Each number is 500 + 50 x the weight over the matrix's rms, rounded and kept within 0 to 999. Layers, rows and columns count from 0. Numbers have three digits each.

# up: layer 2 MLP up, 1024x256, rms 0.0781, rows 396-420, columns 0-127
# down: layer 2 MLP down (transposed), 1024x256, rms 0.0708, rows 396-419, columns 0-127
up396:557516451489460458541547518547441528557513530558413544503556521482564581450572534436503518362438454455429472450494499570443516490549546434494436383573470414559547347567528390609440520455439506555683438538422457471473432513459432452512579388525473550402477580479464493463529475442392504420479530400466468497456449483469544494520630379591536363467472588524444449544565504452469439494509
down396:432418545547505543522457519491597507388563422502530501524435477475426465455508507556461546574533461543471496396462484596545513525525468506525447635584558512672544503399401518515668523454548437536473558569490483426670557501472532456402529593479440535538383553508466471414463569485450428527428475549491491437501505440484525429478523521608431406600467422534549501459659448442576484489486
up397:458525487502480480518524614492573514481495528493518524596597513575546547594504527524554475544456498519497499490489479497503580518518469483540452459513437485530525508580460490538452457518527534469597536472545525504462536418502522501503455488469510392508508495432455542545490435584580566370481510470509396530502504551458520572506500483551475524509445477379475517527536532488415470514478
down397:544502585481467498404441477521489588525469465548559502441543575467489479452566400549472484552468480458528501567440523541518519477474552533431581522503586477503497490525490521495442522399490512425485509495527552487484481404509438560468417480411517427515470693481588496483556542492564536488463507419525466532534467519456511457475431452445516418483467379516466494405472516595483516589528
up398:502553520421499521443423517622567489521455457480462544579537453553512490420547525435547461430520457475445455461492516443482528537607474482437373470436489446485501522537526452659452553627524522461539470481482482524458536474450529498438539512537479520547525521398460508562488499445516565452428564532451542571457457569541574537542514365468426531510497464423448507465494492475484504513455
down398:557507492488488534500460424409451517513545544552547473457521499528510518537523530593471507567499553534482449550554490491497566496477466516525462523542574424481447483456461521489466569512516508532466556514457535457400573486434533516534473454486512493459502560397479516568472520471475495521562457493531441510425515579507488465598469477428527541524534503444470514561498556495497517541581
up399:510469509443487460533539552540532506510522522535421493514538517578473465560614607436511496550448466445540486535495503542442505413553566503465481493551491542524463545495615457606521405441357501496408530535453532586507540490481461497497541452501487435561565453436470512378459497635587469505658544544539603592575511505484528590508498371606510536480357604505422516508488521572575561460414
down399:523471574537604489486549509479532534467417467500520468431560483473480477461438421458473428507563551531473452579497469400510487430469488519491434452603503531556417454547545395496350532446532497541577474495579484520452553503522598554503524606565464545448492417455529495520453622427399442471528542622461569485405508495583416435538494550490487511528564543537573384466658472500461339599508
up400:582501503506449553579434531502452531530453471545504525462523557519506532472485458506458457443498540492524514479561547596502485461503534517507455457509446538532549515411521430521584458569482558555493479526516411446453445583473517419506519491495491560587477479474491559477422455545574507439485500497528511536529424577487502559524481456473467503517504483587504498530453534511492570424421
down400:427476469477637493503622568400567409486467501439492496446471586483486526510514524411532478406514514441536549534539534448477419407498429502516501459434492472459493466544474502435513581407583510487485568480435540499571535438492488530488477508520519484484571447548565461524502474505510523471579536486554549435466494526573410509620581508500469582491422457523503452583596461497477484472540
up401:488473432432473462549488573478453497552465510505433536503459471512514505453553542387461572478496381394510538426628544602485545537484512393458403382458435438526474534458422540487506492537510596572456497573548498604423406570452556502594477451492452500539599434501463449365463457559536576428455503536515523598457483499415632540461533470497487484484506525521519449459457537539462506486499
down401:557550486549482570445492470498534569497548534478504507554546486524513455497528443510508461472533562429559420458481491524533484494445514593564509498457570457437444582420486417504451471451432496511528560512424528462477448480476527503493483474503493575520553470562594434538488425533430468546519435435553474483441508467514429576576519476426608504534497502560612456477553560583466579545536
up402:465592483489444453480453523441533527474393547556423477435427446466382539440477592528508527471463597510442564478564449568552516473572529532531531525444471551516511526511564486513524558518486391557533545361409492493544578480521491532471487475553502479523502429480481535542512482470533538416538484559542629545463474487547535494554514455560484523492468527451471558499541487544364527575529
down402:467496488410579503459587461496471583460493476448544558435498502477483555456494423517538405473488519437486478555464531428438470447629605438559509528547456540491556486538568534431392502572489496565532496557595576492534389567482540485476473471591540515496487533453461487520526550390532552458459458574482592560456572448513503393505544453530546534417426442499495430505501543584482462482545
up403:611563511470495560453480516491485520450509484579446465551525475525508547519508602433501483494410558420474349506443459560321544457477518497508537477470397399579510513510443451459538455479532488526584492521491470569515501491458541462494521422550435513475412541416482493440451442560480516432461468457502442497469502505444466631527466492537492406506479476570411435520423468502512547464458
down403:552554494464510454468471474474511500504555553475529498493499503654500574517451488460507539445506464538478505552533492453521543478568509482549558502556569408573515519371411451469601535493542606560518486523509516462605519537453486558516513442459486502489526442441487459472482442460604532582609513409508439484384510548506435495625342491484516459473530423527523445521511463582452488476441
up404:473448502432455514539487572451578514531598416583438484471425429457524480453501447458532520456481464391482478505518592468486483523497494518478502516450407455631510525546513503499538488447496468481510514522466470508461503549594516466507470439543480502592551431433443528477428483496543503475451453513488555516525521463513550551560470579534476468555504540491499498462455468500554482515497
down404:527498570528454496440440450443398518472483518524512527496516506562494529573503455513466442546546521519511513514497479504524525538513550497496556464514497480563543465483556548467533488527474465559503382543469488518610539512505493471542482495507547496461534500583527454436433575438470428546580490537498539533537489512455480431476489517473525548502559494608485451464552540558503427546509
up405:467529489491457387488519472491587570558536493436546489498502579533434511565486586512535508500497466561491484585458493583508568505579594527459507492548534506501460490557435516570560533383496470499485474511512454486518501479548464442408581496594535531595463541394509438589509546560495560498621498567518584439555545605529438457509539537544395566576490517572473426495466447449485457546421
down405:422502428492566592506523550561543411542386504522503548442463586458549460522583439526499504489525406627440471515490492386422402429553428563551503546359450445554510470521503515444464562439505518452469624535562569460507514400604562501540524440535474510531443564514533425456553486507642521556483583608515477493528462481591566537534470511538475524427511475493396588492527618465526540503496
up406:511632468491468530520465581504541495482501573572450539535608474553445475481547542472460503546446505595531398521514495500512564590569553465479540527600572482491515540494548446543635468479557469458633549564562480527519436606432481511471588485492467431564474431414497455553577497548596422523491517398434602507510455536571519504519621571419413488468441557506476396520457492365444428501463
down406:547516401443400476530447539451498403614485564487399541543519546540599569491533499549503533574466546438584564514576479445474468481489583460489466532434553470523480503451521475535533454455459538547582463581476464516475560425481460554404477538523398449571477401450575525438515449485478384575532493498568447449486550481477486507448592492440437526540532548530513548507463592597434451464566
up407:540522484430453429561583403499482615533457468514499504467481480516484568515497513462465546513552382462465464429534577510474529407515504522473555457414466470497512507577538524498499491457530532474506460483536513532541530433416536521462510451531410504479560461512494622488494492464501514523459584504451427555533526473453501460506544502504444495530473459423528499501516480489552534558498
down407:401455540489581538508576651504556368458493482519528499492567497498455465547489502485491482468468527514509492561482459465497485547583568516488533530550502532440512493498464571459525525478553507534525502527485439461573535490490436478528433525503571457466512545496522448454563523552483470541567522485542538504560557517486474434483471472521500536447538497521424473511474507486513497458454
up408:539548417484496411483487523607510562522454461502472534469506404501525477577555470500592529487514438461413479529631597523570462490584546536376528494544539483529583504590485438586417520469527577504524519546527518572521482522440506498394384451476479428491587453492507445501556500477560541503628479490440518456474491498525505520539487502489468494558544492431499487470455416416498438432503
down408:545523442474470452551508467493518586513546433520525450461489449464504569432501557454531550460472493540504449518551476538501400497506532500436549582519490452452480474433472438475536407473571514460489497463540566492544414483571441552520538496549492493439564462515494496449571383435457429584517430462593518451456489487500506521460568473589470456456560500451486488475558508420507509438508
up409:581569435512435503555498481497489550480442508460461550500537515453479479563491557489520442546454506554544469553497564505464560547466528447514509480472403566508560385586500506485493502501496452470490512512544434534481462499529465617517542465548572490544518495470494508488566480535634409588549484501557487534490410586431479451517541505490499565563450514488536432566484488524508473503464
down409:482444455505572505524442522494506456567511490485476478461456495481500430399481528531458531474555529441424552502480501499452408501472563441450445455500517422496464503404532538519455542512535504535467522531469468595517502495519498496494474502474399517522506564518525442513549531539495450546485444503468498622473513519554654513555513530494493455475577547525472483496480493553534541529470
up410:522486456516465517589466506430434463580469475464476469602470499549469488428480542543496481438424508453511509505509545512509541483529519462487477536489505543516525495576492506484482555442500578497517491500588419551523473503474501615449425444461403441523504527488488535531535406526538532490472499504548501525476473492425510513503495558530472427502473539443533464525439463460521519481433
down410:536492574538538567539485480547425524507504551506537469451573463456501447477497534555432495479491551436460581473450482472544424521476525507510509504496529512454461474505534517416429562491458560483505436517470500465571469514550545596495489493570486612466537635588551535562516579487516472540537445499508491508598605503481488434540414528537459402422488433467503488515550428615580526446474
up411:463511518548527460533530512493573473444461583540437601543497521558516493517587552446521551509468450526525468454509562530507505479483414388476439471478509533506482527518446477498573605522546476513513532397465528583461424508454543501469515496503420491591491466508483561443485478598499436540434578523512556556473398563501453532475535516476468527518449548467517504522420511513397469540542
down411:587495508583395436530467443544485591470515506527517474480509442501570538573474524519445437479485512485482519511491474546466466560493504537510522577455477491438482422523525456486529404395451427465500510521533507525515456378520487451540468403475560435542534465527552436544511537535493516521471480515480481433541491568492473488449525461385627459483514521558477469452433471522515512538482
up412:538477460524467532512363544477473561447429500562541481544472426495448449471505482491491535524511607607572499564485488579441511477528472529503480463476489470468535441527509455500534469473549506475569502512542533516497468514433502444494542446575540449541491550476494489556522503556516486519556455491539493496573476477552529505496415534538501438523424551472458490541368472555507562530470
down412:412507454467548544491555522546591461596487551519527545537483549542557498529583543603545528502510530438453655503415485430515491472493470521485464502524510491520493510465574508492434499493492497460569573480525458552495590509533539552465494578482442531522446517534558527580473537482469495440455514464452508392546515474409492507568454466520583511502501484511554578465561422557447550572537
up413:499516429548499408517580554453447524402406521518505504645603481416497542451571462440550480511468509584505577513525555536496496449513540446430524518466487458548609572432477489627533533479540539499483527541528596478532530559454637417327538393537497423554634501495476529530475367464466563458486587520473574455569505526431507498539637502482502455417476568464459491437389580507486500445451
down413:499535434519498544495499517535521470516604487605479562667506551502489487501485438490566464470460621543498516537475525558392521600462541471494522472503451543407539517538442501537496472479391601397421546514495438553481506473591315497536494509487490464588348507504495548513436416490488419529500372433503455549445557469463542426545600486515484587551524580456488462490416389528512453437581
up414:496593453471453561493482515477494494581340447556462591531482512538514494455622574477581521635556572548604493614550549466502639514566516518475422406514583486576494532432498510451505542625507562617516495449530541520525512568502435602477477500557428471582478477450520455533415456479553386407487521532471549446493477555498490605491508457503540525563496553554533489548543473516464462515483
down414:558538543602418460519477410590409533439428511507441492549567459510414510535465477576384435559538489542426496438425465460506479544495535508497428494488541556461516406455426442500337429497500481549508507505487480506476635523556489438510442517510493445482520642569483445524535608452530541504547469544546523547489584592526535491511477520525429427497531487588463512466500379495488428604555
up415:570538479431487538536473506484467521541504403554546596528430505504481440439551446498463406451516539453543474541532492539487494483506565503469307373499417503513482568462447509508524379546473565568507513538482449430438465504376577487519579512487430491530561459495408483461462502545525519422467491436573553456480459517486550568489501570551514468543531505572492465508463478580480510449444
down415:464473466472530523547618512435575445548461483451475543495489625448535462461509476484532542503478548519582516590590512464523490413463514528550438512559507492537483456589513485427370485381519415498508580490449465555413602465563448562525567504557531525526450512414528517489502570490567372468481524592492450501454510363529466450442447563526538567437490509403511559533467542529479505561501
up416:504465484601440404580527498476533497541583554466569541504636534525550473531546503349434471474523539516527517570553418519518576441532617446543521479539575504477488433601381438594560530595516485543511571504410458511426563488544498451449563402497551483486514537452454538440494487554553424519497511597450444548446370549485567510462564436493485529513474517530422478544441480501541418528452
down416:525482506442481522602497527503444570540468487502552515575489539540498545626492542502418424410466487489445526459498594488484472476495563424455369455456492555570545467599471625518467417512400568597507478510491516534503537473572465519445491471459553442413527458526539480468412512539467490474479408607573549483510514480538561552416500393442447462469545516508494459460525388518520478540544
up417:555532466493439545573410459517472446517435486549487494558411428560419457428527529452476466401487500501518494467506504483471528464497479503522452496470396448464469505569416480527545447539483516562548537560467538538507511490421590486499562506473488482484509469457460432465495463463575466493529459457438580406464500606486579564529497509565502457598492544567395499477445493520483477489543
down417:547543491507429571541485438469499609450528573515485512475583490427403464547453549513468457469470503506534569501504462477427493475470543400462489556570505524463518418485503489430469494560514481511446525512489487548525607542572509536511499544456501461521503602466475446511576506406473462483497425496518492497546428523491484464472452510447545478492513562482407588535490492454529489546547
up418:535507401519449492629516534492441496532415360589490508490456479515531457475447499487445475418471449560540536454538613480506471497493447513443387501479422488578471473529508475500498559482510549531538573469617560570474433458467483551594432528468475436481600500484458545467416454506580509506463521458539474474497493463519453594476510496423411424447437480411487560499558439464405463546445
down418:525530450517537542525612479467506506513506548484420466561518544593592490421462490380466530544523625452516556447563477468456517481509538502454504448511462522408355523522533422479485519442405507575536387511595482585596459591494529477506482470498477445476509542475495582549365581547480463457575556524565518458477512517570453510695493456462444529501538624507534547433523477445514538459499
up419:540533533450483488506456573574585471485509492514519510602586463572453523488509550549554445503513491518523495433513568568499493458547565479458500541512479505484440459616505584509551491552470471434587469489496494465481505554499485532469580481490537470546530507474448613509529512494450413555479460545466486486547536551529437409428532554524518492564454540489526340557433485403512463401536
down419:503491579506531470537483476491513493513567453408509508402506524413421522538548454497578468599487536525509552448545505572537480414480670491530527555520368412484455511545491489484541592515495515452463600459451484477419550543471480586526454546428476478535514646499550517400492462444426472402597544509519534521374522543536454527524609517448558553582508486488534489545502519570508532398493
up420:564539516497479485523442485463536619544495529571548549454441422561425444511510533451467530495434521576444483466576521546475492456495646477401485391486458471520487489503467490507496512497494586439559503550441456510489479552464510567375593502550446502495454565488495582491507483453484549421533484436476470418548461566504478427445482486531399471597515514540455372527442491511516503504484